Weights of a small GPT-style language model, trained from scratch on English Wikipedia.
Size: 11 layers, MLP 1536 tanh GELU, vocabulary 6116.
Training: a variant of Adam for these matrices, 970M tokens, 7400 steps.
Each number is 128 + 32 x the weight over its row's rms, rounded and kept within 0 to 255. Layers, rows and columns count from 0. Numbers have three digits each. The size before them is the row's rms in percent of the matrix's.

# o: layer 8 attention output (transposed), 384x384, rms 0.0379, rows 31,63,95,127, columns 0-127
# q: layer 8 attention query, 384x384, rms 0.049, rows 128-136,160-168,192-200,224-232, columns 0-127
# k: layer 8 attention key, 96x384, rms 0.0454, rows 32-40, columns 0-127
o31 102:104148157165118149129113137131079134175128128163151124183134109183100165131124095146103097179125129079159129119100113149127184116122178129146120120118134060173145115140208098102164094196060090132110081114069124171144101112178164114171090136175134155105141079148117084157142089149152157058190154107082105094114151169139106141132088112198173116130152163144138140151096131196141105137122
o63 108:122133120131077135091132112136102190146127152187197138166116185165091194177123111085131070134121167090153111109117134118122099118137104148126136140134173124096106184149115072106145191165125111127047133120060136176068139132129110089190118131158131135118169126137118148158093133142146129124121101092054151104100216100141119164101110099163195098136119178130105083132115100218156131149126
o95 098:170104145187112157137117099142123124130144152121125133195087107170127144183168095177091138178108095127124082091110104091087205114131117136106052109144085108101127160101115090154153130165151105154125129126084154164148115119124140107156086107133132179163185104147124075112154098177129131125179147112072081172093151138143139155131118106189159085120124154151133138188109104146111066122093
o127 100:132178140156150142126077049156092162124124208138180101186113157196179182148129096107119140123144119084155107137074113098101138095112111118112071091135143094153081174154099099152075089106115153096124134068139143151136135127060133116151124095102145172146157044129165133126141126152126143144203074160120116178143182088196123119114115108146147106135154157112147106168127137135128089186141
q128 081:143109054181094128154124207137116174152136072142102110128134077206150113103166093147123120157115168194155142139145134116151115108160123128110122163113134156125160114193189160124151137108148097141112115117130049162114145169114094134114155109165138163115092077127185096134094114132149148167113157053148134122174175155153135123145084100158126102093191159162089114124131070145153134127181
q160 089:177197080170038130097170184116104128127108135095106124129128120153139089097150112145111125135110074145146134103179111169095077167095122112125115094095137101069155119149192174116144203161135118157177139118063097122099127136196115173107166150125159100092120120106156138143098121113131137167121074081108140136176141181141135142131058137148144151095107136171130149120112152159136180035184
q192 101:087093152203073124149147122136108144168143128131097124115132087150139098093159155128125134154084082126171168172166082166155136138115174089129122125119158150080098117158128115042117156104152134213068116116062110138141185064112113121094172164110128111155106042154184123166059122117142135125074173062107132119190174143151154163171105137194133123105134159178125140107113093173127124083200
q224 111:059082106121108098144132151141154134112130147144145105066137107141167112131181078141122119129126061155116124151117104193134158135077143120139144134104131159137193106164173135148105130160119130117132103106077116160076111180138116195141125191176138155173114036201151091129122123139185143147150116118104133061159064131146100100129046095164155103112162113143110103112097144097102123081198
k32 096:051104126133117164115118124158150166149147090136112125122158120145116151020158128184151143141139082181096118122129157180143175115155176147129091169093146112080135174135180167126155116161157154124122114078064145137133171134130141184143110122116162132122097059126154117174054148129171151134159090115140107078129136055153161098148115117164118111146115173146138130155147101106089150099154
q129 080:096126165136145140108095102140113083169166167071190100133172144139099185096170087153143116128159104123090104117192171069168125140137091168106114087146100129144194161144091097171202098107121096115119127123146100133142089184131067138114162161123152087157150132114137104066145174080132142153120131070147152167146193150156081129159100020168120109154128096142125158123151149129083102117098
q161 091:137179138146172134092126113090096058122122174078160106144129166155163128168132107153078094122118087125164120144146123084109085207111114216122096078198140170180139105154150156099174138123139055139146118116164109125096120170149145109141155128141159106139163120096137107137128180089112141167117164125116204158160186136153105147124123098165065164161109070130171123113112199131105171125154
q193 091:104077161123103161106082094133146192096084149055102106160092138157085187138136131167089097091144101068100133053103101166159114111145088139141156169175145173123141115158116065086153096087096114108123044091156135144115122160078126131108099147149107062128131081121080039126111117176076113135116150150122133121179149195126144151190079072166130137107127065129115136124143111161090114159119
q225 110:076122185138124122105128117149078118106138175117151097089147174111153179150121142106110106139122078079123102091185131167148128155148083142088188070151161120166170111144109126173197128170073069198169118130145114143156079178213118091140146139156137135092143088065134147116138142134079106119127135172161133155145092081149107139131102065192108169131155053143154113120142167098098110124126
k33 100:069155130099138117100074087102112178124129150135124117117132217072096161103124111125150092129134113133075112131152114162133138134130085109079141106184163134147169145127150127189206132097112117139089121074117136127089094162093097129181090079128103097141160137090099069145106169112123149127103112163110135123129119125183126089145195080178183156140118106123129115141145147100089092239059
q130 091:105122142135148134118209124112127163103161139161084119084046108115177093147110183125143155167128110128126145153120134138145144104126189102070135143175185156096144134153162109086204070117119103137139170104161142146173148101132131164083142118208150103152079117145143047187095169107118109100134145119090139117159096119142121152118127137126127147172160155098180140177076097123116172061158
q162 093:085144132136113155102168176153115154113150165167119132123118086151129130149101129121136132169141099121114178151091137118170179094125171085135178173137118108078147116195112138084193109132088141128071098104167146152170155118073119085132120174193185106102073106171159098162099196063127119085127115126134112098133134098134111120157111104185184141194168205157176149121100087143096123111174
q194 092:113102107113171144092190157116175146089137216147143154127053074141137109161095122134136128150180164173144100067082193131166158087108182143060131100195125119124168155231145117093200098112109147203133153138157149124204136118119108133150169137236203133100090112178118047148176139112152094105158134116125086073135110113143143096129106175132185184159145164153192151199074075118134127084163
q226 125:159140098154116155147164139138128130078126210135055158126119099122165116054107125120161125159168131128148109129122127154163129095109184110081081208128131075098159144183167121106203159104137158129122171111162101152152176105116109070094173160163123097161097110154073086162112132159147125152118138077106132106171122070107175102125142100176166141132151187131171116150100053137099139074160
k34 103:109147122161106119074148127131090154107142218134156117092100035166151112132117133120161116170179096140147148118123133166133121119165142132098120131158109127096143116158127104095200189098130138134176167133241150154117169101132088071073159143154149131150122126161143070168121146134151128158104139152100122106150152116139149136116148088138132148116131125159167154121085043152125140003188
q131 090:145151159153083120138128111121085077128154115139154144114201101115075120120092146119162144159190218143083133079145175138167140138163132107102135083106097134137170158127161134149155133130161107096118072113204136111117109118109139158131118138126184178152128188147106095135151156148150190132089084117149094127125140155148099128113151147075135174102087167157171158133133174189159127163082
q163 092:178095055109116151118125127155183100113145096125111146097090141091148126138135121120105172108149203130100120148104126144154138126081157156111114116152125166148121190120146109137139106121137081116120154128119146102125159098110135191123170130182134159126157203153106158180146117095193138144083120105137100111073171146184121089114182180124098134109132086132226092153132169138106149130150
q195 090:224143144088142128150128127148160094141104135123120180127168126129144088168106147097084055127144155140153136106121150153141141123166106077155162135196088144133142137141166124131146176088160066104178091126176147131140133081162148173129102097144202139178131173142101115164125180085123180145063091132145149121129161159161120136133162167130151145132154118109160149106143149253125101142127
q227 103:157128172086110156090134184148144080135110091092106144119098085134134083123092189056148140138181166122109139161134156134190140152108131105097140205070129183142157103120097149077123122154062139082051106103127119118063175102107108208111106119131165155172108162186145157093178181102181158133119109088189112123043153177143152053128157126114159137140143146164106139143133145170128157112135
k35 094:114119119106065060123135134131095153136120130137152201212147144089111123088124146145100120180152147159142138076164162113120122122179130090136095135115072085168181116106116182096194161099142077069100151157184168162108138132128100122128124120119150089209112165191149109201119139150157167130109133136110101125099108118123060093176172168133092147098142153157095137150128140115095149123173
q132 091:137133168135090095200101206093161139117163078146165160117115157137198175126129176123141178097204081122092160113118102140135168155150176137158183173101122155089120109129170118118124097166086114153129070141178180154131137162145163114182150182117151124105138061159122137077096127142027143102174077106096144109139145127133142108133173061073195123100124082117071147121108167160099116193157
q164 087:100135116110119119121128140036154161119115125111142148156095118160131156139126078149117119149166083133103109151131153087124129140072174153090128182163083154120175197131165172112208143110153139145118109074148205133096140164103168111137102190089117196062150027173131075138120175088077157128125151112110162145178135125103110173155179155108136166131119135124146099160147162114080131163190
q196 094:153126151101137122120175152098162091124115107104180167120148172134151142121120161123090109129131112162129120128132156107132131153121118119126108120157121144099165107136167128161135169155183071103133125144177203140139132161119146162170066135138075141149140118155106130087087170129081118161144112147108118141184109129068166202132124153039150081098125098113140131173119132181149132190141
q228 109:154129160112119109099198106130168138098121127120154156158123110170095145099132121135161138150137087189087105134178124166127177154100175157152139210160108168076115102177124119084178123126126148164066174140154109167157158118043093176194146111060145126117134084089158105089124141126082109090152153117111149155160134087126129179151192187089120119105115122071118118176129096132102164168182
k36 092:196149124170122133107109115121144111127111158127143188164134129113123106147134130116144142107174076150093089094102118124117099166065164186120130159188072090128143162112133108159194135139172132101128158147150120143044121164117123201122108137129154163110139130128115065134134161124056109121128082128124129140159094148133147175137160152086146121146072118085094115152114136120052118166148
q133 088:112124152086167121129151120107149132131170128131074145150161139109106173118103139130106153127149104186126158122102146133166159096138155150129102105102108073171132153117183150106172113117071134168121177104108155161143125083118119102115144160176067109154096152145131119174133150081146121127125090141165106068145113128129120153070113067161132117126087180101157112131113136079081177036158
q165 090:081106105076119151123102127160140152110177092095094185118116129153142173121062101136116180157147082140134133211108096094169172114146195158153116118122124100130110153160114117145155090117128147151112084100169109090213122123068145139179188075226142146124152161091099142103125164116126133145196151109121153091123104091189140076147161166156110111193163097141137078134075135118103161096112
q197 098:175133044091084163114114148109131148106178204105128181147103129154122139092107088144134128145183098147136121147138103094166175099101150168134094114101135147129112204136119172131180080114135116125120116108160120114110123094049102124175164074183145142104103143096129130139157180114169126155157109132160153093151091130153159085149060140106125096122123159093136112185122115109102137124174
q229 097:160125117115104123130105177164140113143149186142080176151129079146122130130099086119158184189128119183134116106205143092181156115145170181137095094112092098165102160132119153097255132095100094189124102090168152171148143091125114090143121108159166141141111194166177120144155133076113162212133088171122098099107128124143109122110070087140140142120160171129160085157098147109107150084176
k37 090:138157099109141124199139087104146124077163104115112158121110102166133061089075128129100101143178128185124172107134189067181152118190139129130157128097140125157113161086125195093202096126135113147104132061199097125142067114133091171129157118184091135111128114142142114137142157099151128168123082122150108066110120112190105090126137144138150111162139134143196091152073147157090130109209
q134 080:145155145084143135150121175154064124128128123169048201179144134142112066135092103158159149116115076051054126156104082125107116102109094146126106156173100062132119102102127113141107068129137150107102126129123084117193117131138121111092171167162152095162071134132119131176062158153128147119110133153137095156153086150080114151156089118140142210141094178130098124140088070199141149152119
q166 080:194165102116093177197128112100119133115137123149120164187098126131123137112097133104119080182168132133064129164105133069128145119170087132182084117140160154156174179134089107160102160143128112126160122116142152100140086108106145098118186098124068114150064166090143118114162120115162114113128167140149100120113052157136089125115079154130169153131148116116100096160129131102121082135136
q198 100:145150135120093121199177176124142175138098161150117137171124120102118107126075051188077151097136149133040044147117100056105128099113101113162105113132098131129134130116123106141113096098105166128217138124128123094114152123124144094072171143143042144166108159090087122121095142149139193138112142122148091172082048167131129171157114127090154146101132171106113072084156130188092089132135
q230 104:146159143120099102213144137109112147095157197169081145162097139135113122166097145146143142150149156106073056177153134134158110110124103112117155121156098110155185123154121118211080171180113174130148092094140109119176126155083107127097111134104115157113165115091124117123141163103200160135151135113094102147095045171065177081094050123125150140087142093047125091128124111123108062136161
k38 093:183153132156073170178140127134155111130138126116155210162141071156125135147122139127116137153087122102056105117125105115125108106096120133168116147119138118096137139134162136172068182174167138120124094155168056126194176129117108106124154176232081110103117196062126150089168127115193133113178125117163098184110051191119133108180077124113103112130130163159123148138104143128119073136161
q135 097:150164105147141137129144096095167083115140140106153145159139117103134132111149131096147142138131141131079084123180154118082140139106108103136074061151115163133140155151124110163133112128116091125120156123126113120160093130086048128188158095126151152117122159146200098129175099159169166156144150125156145174080066139158122134124091175111127121087036108137141152171174171139115103139126
q167 086:141147067164091103164081068169132101123127106108143101089122096128216135177157188118140123144106135083140121127138157132116172192108122156175100100116137166123112107182097059134115089119131122140130165143143143145117098138153070143196167074151173138123184137131154146129179090116091125172166102190128157141128135147146100098141097105151137094125118095144126133157152107123132107153138
q199 093:156147108121145101127112109099151122091119173150132129120150117181136138191145107125131097125132171122113081080144160155085158141131150110132095051146115165158065161143164115134105089123077117170162126079162105146149106144080090088185111115093177171092082121138135099132222077154176111127167129181142088116088089156095115120114133197143132103158073135141122143185180156158117057187101
q231 128:137173119133141119142098142206188127122122114122192151140173127135118138143131184139158119169125113063129148067112165112103169188153130122154091041144139173188056114110148130162113084121106139092168085133187128170161103115115067109132147130129175095163151112153143083119155072123120129124156116167071096122160100095145187095130066185121161099097076096156071067136176163088094073163128
k39 109:095144112137140106126128130185168154104143124119148136129142186130128135146112161067150139177143106116116135155156151086098135217114135147133099050138129140151103157132153126128175132136125153089135115104060150112138085142125103115158166114170137106118151126125144065105114099134154146136146096131127187148112100065150144098163108185108162087106090126152084106115138136103123070255093
q136 074:111158140193101120043170063179155120149078202094126107120125129125146128116114210144136111144109044105152186084183122105112132124056181110109143127161146116096113142104109076085091086135104138136136133178129164150145132163162069075192153154127131123108180144167191113122185131126131059109104088122091148111151164128117077166164170052161132062134126112078169108128117162062082161088155
q168 102:114172103133138133105103072167146164124165170090141120123122185166134160112123175142171147146143039132115123135152124132124167116164169127159118142085138110135075109134126084160097106111136159141118085157177156120141103163071108110206122041167184138143195135104151091124187089189104124129189153171098143093107131105180168113120149105141124065122124117111137114113134090141100111113118
q200 092:096127113098092144046099130178144125151116120085138107119105190108099196139114093140199125148169090081168124132182100154122145114191114124141137178107125145154162164138118126108147084092114151039114126198163165105099138159104156104146170089156155114076174189128128097088169108117156093132122162086087153061115204081110177058135150067101120064159107109179158117100121112075142128128110
q232 113:111151132118054125067120134145130122131180125101143133097099182157174167180103102138153134113181101079186186131098148108129137128160098108066144093145145146098124141110179125151136186161172163096136105149134188150112105131148173111132118143149078070127107144141117056137150140118105147105141167159093141083080209168145178080110113074145158107138057072099220155078150121149119153109111
k40 096:108084152138104159080145070144120128143090128128164101062128224120147145143092151155124070165147166109141121079137136147138114087140093087151124174064136151101140140154089116106134124131115170096079119149090147115150102145097169146200159105131132102117152140152103073089125129100110089118131105080122124120125153136146160057183169060145170145149145140107190130118125092137137126173084